Part of a small language model's weights.
Size: 12 layers, MLP 3072 tanh GELU, vocabulary 32000.
Training: a variant of Adam for these matrices, 997M tokens, 8226 steps.
Each number is 500 + 40 x the weight over the matrix's rms, rounded and kept within 0 to 999. Layers, rows and columns count from 0. Numbers have three digits each.

# o: layer 3 attention output (transposed), 768x768, rms 0.0283, rows 453-499, columns 320-383
# v: layer 3 attention value, 768x768, rms 0.0228, rows 454-499, columns 320-383
o453:466528492524487478461522500505475541500473483483495411520561487535412504490526512517464461525563461511637532540417500556487487474538432519466499503525463523492538502450455580473534488435459556
v454:508511485483535511481511519516581553538440460492421419441516439532473493505462523511430442460507497494470521513426445491477548483482490482493500472535571510523526494520531471484631620423516512
o454:510508514449431451553474470598476466436539497525514546473447529548541471532518440525543523479523460488464501463569520519438446493539565484486506516441401502478470570518475517495430435555487464
v455:487555489581502400477508473486420499516454482475477445549529409506478564519527488506502433481534590474501475460450409489482559561521504459472434445448530448458573507538524537521503527468530431
o455:523480497514494546534507454508578454538565499497494539495421531509525474464505526501488486492502500539522484480547521477481472473481516477534535531486502527482429563454481419518456491544479546
v456:471492476479551461432443513484566473528486590518539509466529508535506470514503481535481528528497507544489496566542465513487525464501568498435554522552502479437534473577540553496527573433535573
o456:527455542416492563591580520473519543458497509520439528524430524482534537500526553464541534506548504423475457465470495474545526499445469462595539466496526498553481512495461432531446415528477449
v457:483450535569462454521519506478462488466575520540487522485427505468517434491558449591518563534479483552522527479544493418496583503499526529511483475514534524480568510467581476506397471419483533
o457:544575434461490488476498520476506504541473436462501546520504432579500576478450584400530402462499524448384494541453555444512463519486400459482485534491433498537463542526445423541525536529480517
v458:481576447539496465447511511512505505488485509459538493542558444576489491433520471523494526506468486471504555449447452593505533494485447502532554449490550516557497519581440481500540456454516500
o458:549502594534543545481493453469438517548547460537454563420456531424555476448482560536518458478503511491554505517549562461519393499487503484475539495534529441421473482501543492536483489576454508
v459:545493508477464545533554510512458525553485491522394510496481443534451514484484519539476531485507544533520518435430438502527471518498515498526489476600509464566533477522558552418489513499518489
o459:488464444432514471516529475473558431524489519542534539486495564533559487488547485435556456418499483467482478514578558518450491445438481472416502517457495512490476541510445458534549486515498514
v460:525527591439590486482441483480372492452512491469469464601515388485530549492438457497464505485543481438501487458456556459510479576515502472518487480416484572472512509535584522488522471506425555
o460:511450425567416495542513492469556540557499484467582472460507513496481495544509477543518496513519451555543480522566477478536553531502621486534497485553512503533487519476495467459473592509570580
v461:447393497568422492450517491448417466494508518482486590541557493369546467448560545617500534487482499468495467457526478490504582506524546515549472579401507500472535553566533547551484329443464396
o461:562564419504538528566567511509577563574503440492508418536385472544466555432427494472514426493510481489438550521467530513482494498462458480466456527530487488494443444466527435492536601493487539
v462:505416482517506478574480473575464512507485524494443512512503540550549534544480510417498492511502556547491421443481693564460441535492559518534502537496423455552495478455529656509475460528479509
o462:435510472395514498454542532424571469462492513535527523555513485496461503465495465537453522465507454470522495507490291491482595487482518500470489544458549539460498444526492442523544461456523468
v463:498524614492557415426473487490501549493508579405521472549613476404505511486440576459476464490449552361491480504512530533516579543512421486484489491437451499473597515568479527555500454572452471
o463:527441430540437599519509492516534447615465439485561458432450503540463517506528509544484588534477482561525521491531460442477472532493580521545529466536490453497433566454524424385440534481584540
v464:553450454539394523486445477534461549465596522549507441467457488462402454443546470506509518541430490543503418479498562592468498471485455507514523500377529531506571507401486545484557483561447505
o464:487546545559557574503560487461491508508450438395584494561519492505526523460458481477486538538510519381579558519513490369517477514511555507504463529606532466492450554552488481464486494466472583
v465:556412449506528557586470502484532464483537511558569425433415564518489503496508453514507525520505461628522511550526525509511525461526527496474518465550518478502476502454471525500451539414538611
o465:521589543481510530445564512495505517504472508476462574571517461494574480476483507479495516463482538434514507528480498450536466477467485527552465478510503535526522513534521475520489385549488462
v466:486417542451540524419466467547454537524523465533347522588506519475468458505464547542526552510523481475514513479439464579464574535487549482448482529438495433471444540461603555553529510531460454
o466:465449502471412483564502444465564485475469536548523472456515469554446562494519486467446510472544490526465459520551458519487460497479489489494558516517524553551515492516469495489560517460560469
v467:388442526529428422527418548486379539480547455544508480463493426507468582458529481537440552458491482551489523448592474470502463551460489494549433489455550581538548490431591478499590539468418437
o467:531567425561480515507483467532552495594448477452522480580473543595554499476486512497563442475503471404533517478464556517478481480441564492515558458524505496515371555559432520491464510566490589
v468:497513405417451470427525487539578452540459448505519482387541530534505428469497521639500517564445530537522485555534371471509468436501501538477503501566470506493432503560502375471419574507543495
o468:561482573575553553547479462536452514466561544487473465588520491538542517498582474390510492463560505512526578439478660535504439506499474519530499483479547428533480498433440596518556483546482526
v469:508437529482578460477454537585561452467579543571477420452486518538527472493489541481527469543506431562493414499452579571483502451467521485448498494532478467518518540514533609522542470483475560
o469:509495475495481564532484507420499557469441518486514559495503458417454554501492451497477551489505522427516535487537419431510490575507526493527512496546533528468459497499497407476475447541512455
v470:493528639480534488547558528505560586504514511596468496509459547507464517471464514456525500505491499454494520455458535451511485492474453489525436384541451430476564500509488534467443501486443495
o470:536546426500463471478435525518442440502518503415517499489609477472477465543438514544451492499494510496514504542530462508502479588519551485491537501502474518495550520471500463530485532573504480
v471:486544512470439490545497508534449441458468394484395488533481572546583544510544482494502536466508463481510540488456472426479444576506510503533483550455471565548456520433489517490432541469435574
o471:525493487499517459474524499545519536464589530505534441495535489499450429531465485520465442471541495587507490503485539614516499454495545518447456487455457496514547405444499513500575510507504476
v472:500492525483621478530536502546556556476451573409533516478556498438499537519463485426476513515507536458500572464455461520503478475501502490569526481524534455468515495536441524519514514437558511
o472:520511517448420531463492483519476477542514452588476511475453485512542472491539527580505472470509456530483487519542529539483508456555536478463548503469449532497510552530523481500450494524479502
v473:510473533484486510492505510512471423536456427528446553509453520469570552509508528479503526503512564526520541471495516392487508498477542516489472511452514550533461532406513535462532488417502509
o473:490528475454477423568547509505520558447524534572504406490491494599442505479463424506531471507513441491424430487487489594489515497505439462488459533493409537483508487518469473543539467505487488
v474:566570453493462487483467488495431537544506463463536501544463481620465439506494517532546554539441509470517585473484490503443524554518505512509512442465445471507463501444502447440555495567438482
o474:458452617565506456468559484517524441465569519548473469464555533437490538448570490453470469579535527522446447498531472543494450512446437534520559528474563525478516441498479582512518454508539515
v475:464564509527451470517567504504500566528505533407502522382576393450469513444557526508442502494501538505497461505577449471546500459520491507554524474550570558506479519529558470494617469466457472
o475:570511467519553531490463545535511503517482440544514500508446551537546530468470544493552466499450483418414494477486501454500481532494494504415506486462473439430492549530480486468477480510444523
v476:509442409486477511411459484509458421442580488542506528468482507458446578511465511543466481486468493596499449473485497537469449518482534476483463525470470518468504488436537560544535497586451443
o476:471471591560558538551548474445547589516448469469467495581506491501482549474503448445464534479500521436597502517508490527485531464481527561483479453545596499495440499548437484485502493408527514
v477:576545416459504452506471486580571469537519450497461420485500510555492518505442495462524443463528479574522503501523550549525575470524531498524496515535465494496452498490421521479537532455538538
o477:460488567479533490478497482452466521434449582576493565496513493418514482487548476498526545529489525468451516517581433484480386503506491451542515473478559489511527447532547508483493451512535439
v478:500512513448472505533525482481539501481528481488564533529584481468525438477512452422508500533475434457478485488501502509517493438496469509548567493523504471514471470523440487513578504481533484
o478:466562522527522500431440486511426511511492485524456533416499517501505526485453476574465490524481528509472534515501491496505470565479506507513520512496538495475519474564559527501430533553455487
v479:490619528468492461478516498490582507444519509556487419550519525501518520503429508470525437527545490493495429520494526451515460556491482485535510554522406501368526512502558525514534443501415480
o479:496460449517483512515441491475448518518541493398513519537491409443418503575489502526442524568449512426483495489535453468532589528500563487477479472547523491570537507497483453502465574455563496
v480:542439451530443537513488497497467553571446470467452613540505478441492548493528545516487445415504522518495499540465421489458535488510534491540484508443591513521494472520463448484585538528567430
o480:442577497512519445521511496537493481408539455605502407447461557595560499415537463472522476477507437550468568504537531548471427497522448498499464521457435526489454506464470567488508443453392554
v481:516469556631423400510536468506508637493516619418459488418614422442508515470549525459482469470466581503511405424420510569465573426516479496517483498497530454532630517510448570532547517445544439
o481:528554394394495591480475520515521409555514396497569544538361531539523517436482541544498468428496519443438546488593450405434439518460540530493501531486439534414451554541545426465489440497475527
v482:537541514500511424499499469496584581502470607432534493543557516503505429493506509467481501504498506475492541582473494548469552457515496516496525566508552516544496517532445471474605577482495526
o482:522480498531475611442538482566458477532532421521503493423517520491522501541474529569526527455504505443554487481534492490491500550477543511571544472489456401464501503501530517516410450506461524
v483:430431547521615454417502493531509462439575547524571508576486496484427504545454524498550546479487523608505509477486532508508534511491512479467488507572458501457490517504475562517493468498484447
o483:523487438408444458570501499415515462536435530550421462488430466516462524481491494429506504508535549401381440466558460509491470457473509477532503422481580467531499494527482444521536528468597482
v484:467476479476592571454496497462490509501521509568524524509470512498435476495421467562505591546466420548484498485502499526514467529497555499534513459557487439467561536570512450502473422468390395
o484:495504523472495535517471466465516503540471488453460530517529449531502545537523542455498475509487529450557509528486543502490520481470486489457506488552553472502455465512450494516541546507537552
v485:496500475478491549548483490529556512490458413538436486511464576516492518491447462472520493470555462620517459517533482464513476452560504497549462538488515542464391534494426518501548456493431466
o485:476510514467557450500514533469430542518490560503514501529552416450470485535472484512469501508483544475446480511511457543499526519559507492474460468501484443529558451548521537546459562485534452
v486:489494521555444524523515494536503493474490490493526555391540446526512476468513501504579524587456522465504479432493478481489483462518466483501443528476497433415516464519494578471453414497527494
o486:508499486549545512507493493481451471538497511446533516593443502488450528484517552482451439525527492544542472522504486493493508443498479526501465508487498537476483568486460449538502562519501518
v487:498449563528550568545501483572414511462563407467474488559480465472457484534537469515513513553412467483488544453414578563475515510499452506495510500525519576632517503387411541540442547571558526
o487:504485482442462477431466473454517468587455534566486529404544550536529489477495516491490512443535545552549474536577469482488465445500528498484506487480465468459516452535537505469538494503535495
v488:497515534557486484501456485440510450491484543489510470552458476468584470503554448514490494463470477484477526543545525479515596480508504493395541513452483497500605499574423476502468423463392500
o488:527441483475532509491544578455477500516515548502503505460507538450440520516475541502539529609538472512475480501475539453542501522494451501570477506563531511467512449451592515471485583440589479
v489:438501518496529492528474526505436480454536550482517418480542482462463460534447460527424483477588485549522487516501463512546454505482480495490509543546519540441472472538600531565490476484502524
o489:587411428433513524522491476465600549509461532540473530517433496478519531528506474456590574450477516444452454491575517465506600497491576467463501463468532445558509552522515434439486514469563481
v490:452400562499543544576455521508530389473532387598451412503413574578565560546527471537488509484518459542493538515500546467504529584469526513437545500541454503582448511475418481496404547367499584
o490:500537488552479434440489529510509554458482580486481562512629501438475462501457513511459502516481519493506493551480485493516477540520390471557507490477496539503527423429541510499514476597478424
v491:487541419447538440565471508499498485478418411426508608499552539481570551530573434459525556534474543505505597494554349414515483517517530471568548493464539544555443462470562398507504520482410484
o491:499489629544473553454544475504483484493578535576465475517453568533484467458539506530455441538552487563558471487434645622497478480497449520482514509475510495505495513487497610490500488549457507
v492:475523541554477453505524485562428500439546496489522548606472566437557467518490423483522554450544533562515620493566433430484518500494469539548452533440577563486406479461510498484456470479481490
o492:551530382517472477487466458505513523573498470514448456458477434542439460504473526548495411459547481509495517476504558600504493478590525468477520503453456478509532512558527476523546551510510520
v493:480512459447513546590464503538524457517480414616513569491405579477467494511515443562618536498460491569498621443518515487475500542499535496503483480554529473457476441457487453470429552479469539
o493:535498551552503454407515480488455525459520505474433463526594517523502503480510548451437460474509533520600426560439523560483487475517444537472538532448475536533539522457457582534569479469461541
v494:524525496437421500525462497520459491506493497459475476508507412548433471481497531523497518478409491479499493533525468547467465478519505499514480485518538505540507505381536456496604529530478503
o494:495480546540547562475560443519574508473529535530507460484493562452567527523499479464538514550544483466565496490501520500496486489457544505449547540499546453470476526552480585451463405470484538
v495:543567497513512504449487487433539464480545468445524445457622434511496467501507474453473470506490496416509417506462492598496515395510478478465455535442465503559519535530517499563592470565476535
o495:479460547492481608533500456496526512511465596498550510489440538439486519564524433560522573517503530506606550448574471416477520557445553519540493547506588501455456464533614523431443519474503488
v496:445543537431589498523532490457509541462460475477586519564492472447450536510488471463466489489457569440505571526505493437529433537508471460577517470517464560481502484483500455499441565459563534
o496:558457526571449488462451501503488487540522493474507433441552566490530474517481529556480489502513503560599513549442521539511523491538574530503532438526496474540560503461529521432541523553503542
v497:460442539533516497526440468468488550459519451484578495553477544459545512497505507446547501491442522417514559509568545460481493493494448501565515507430531550498474487554451452559423476547446506
o497:512561441572461523429533519506466464553512475457529463525546489514447474465452516599440425483544504584563492523434473500512521548473519496524502474490462463488509495425528562475493549491478510
v498:529441470477470539565489503555502492521605342551444489419527525489516472523561495452520541562484443532477455469513392423474484456508511510494461492524578565640486520447552407494441523557440466
o498:485532524575497451446477488494450474481431515499526481554552521579493478462493498489488408519504498485504511597491613587515502553504452520509510490456452454450477460508499622517568504514409485
v499:497525478453468499478474478567502579516498448419548517431574465440506544501464524431531497568528532498490520516543492471535447425504520482478531524553521470542452519524508424513478535469559492
o499:512489528543528567511452481472512406505446552531512484516476615522524476580540494539480484472505468513633525499453498515512442533444522536542551509411555483480500559464487565445508491546403578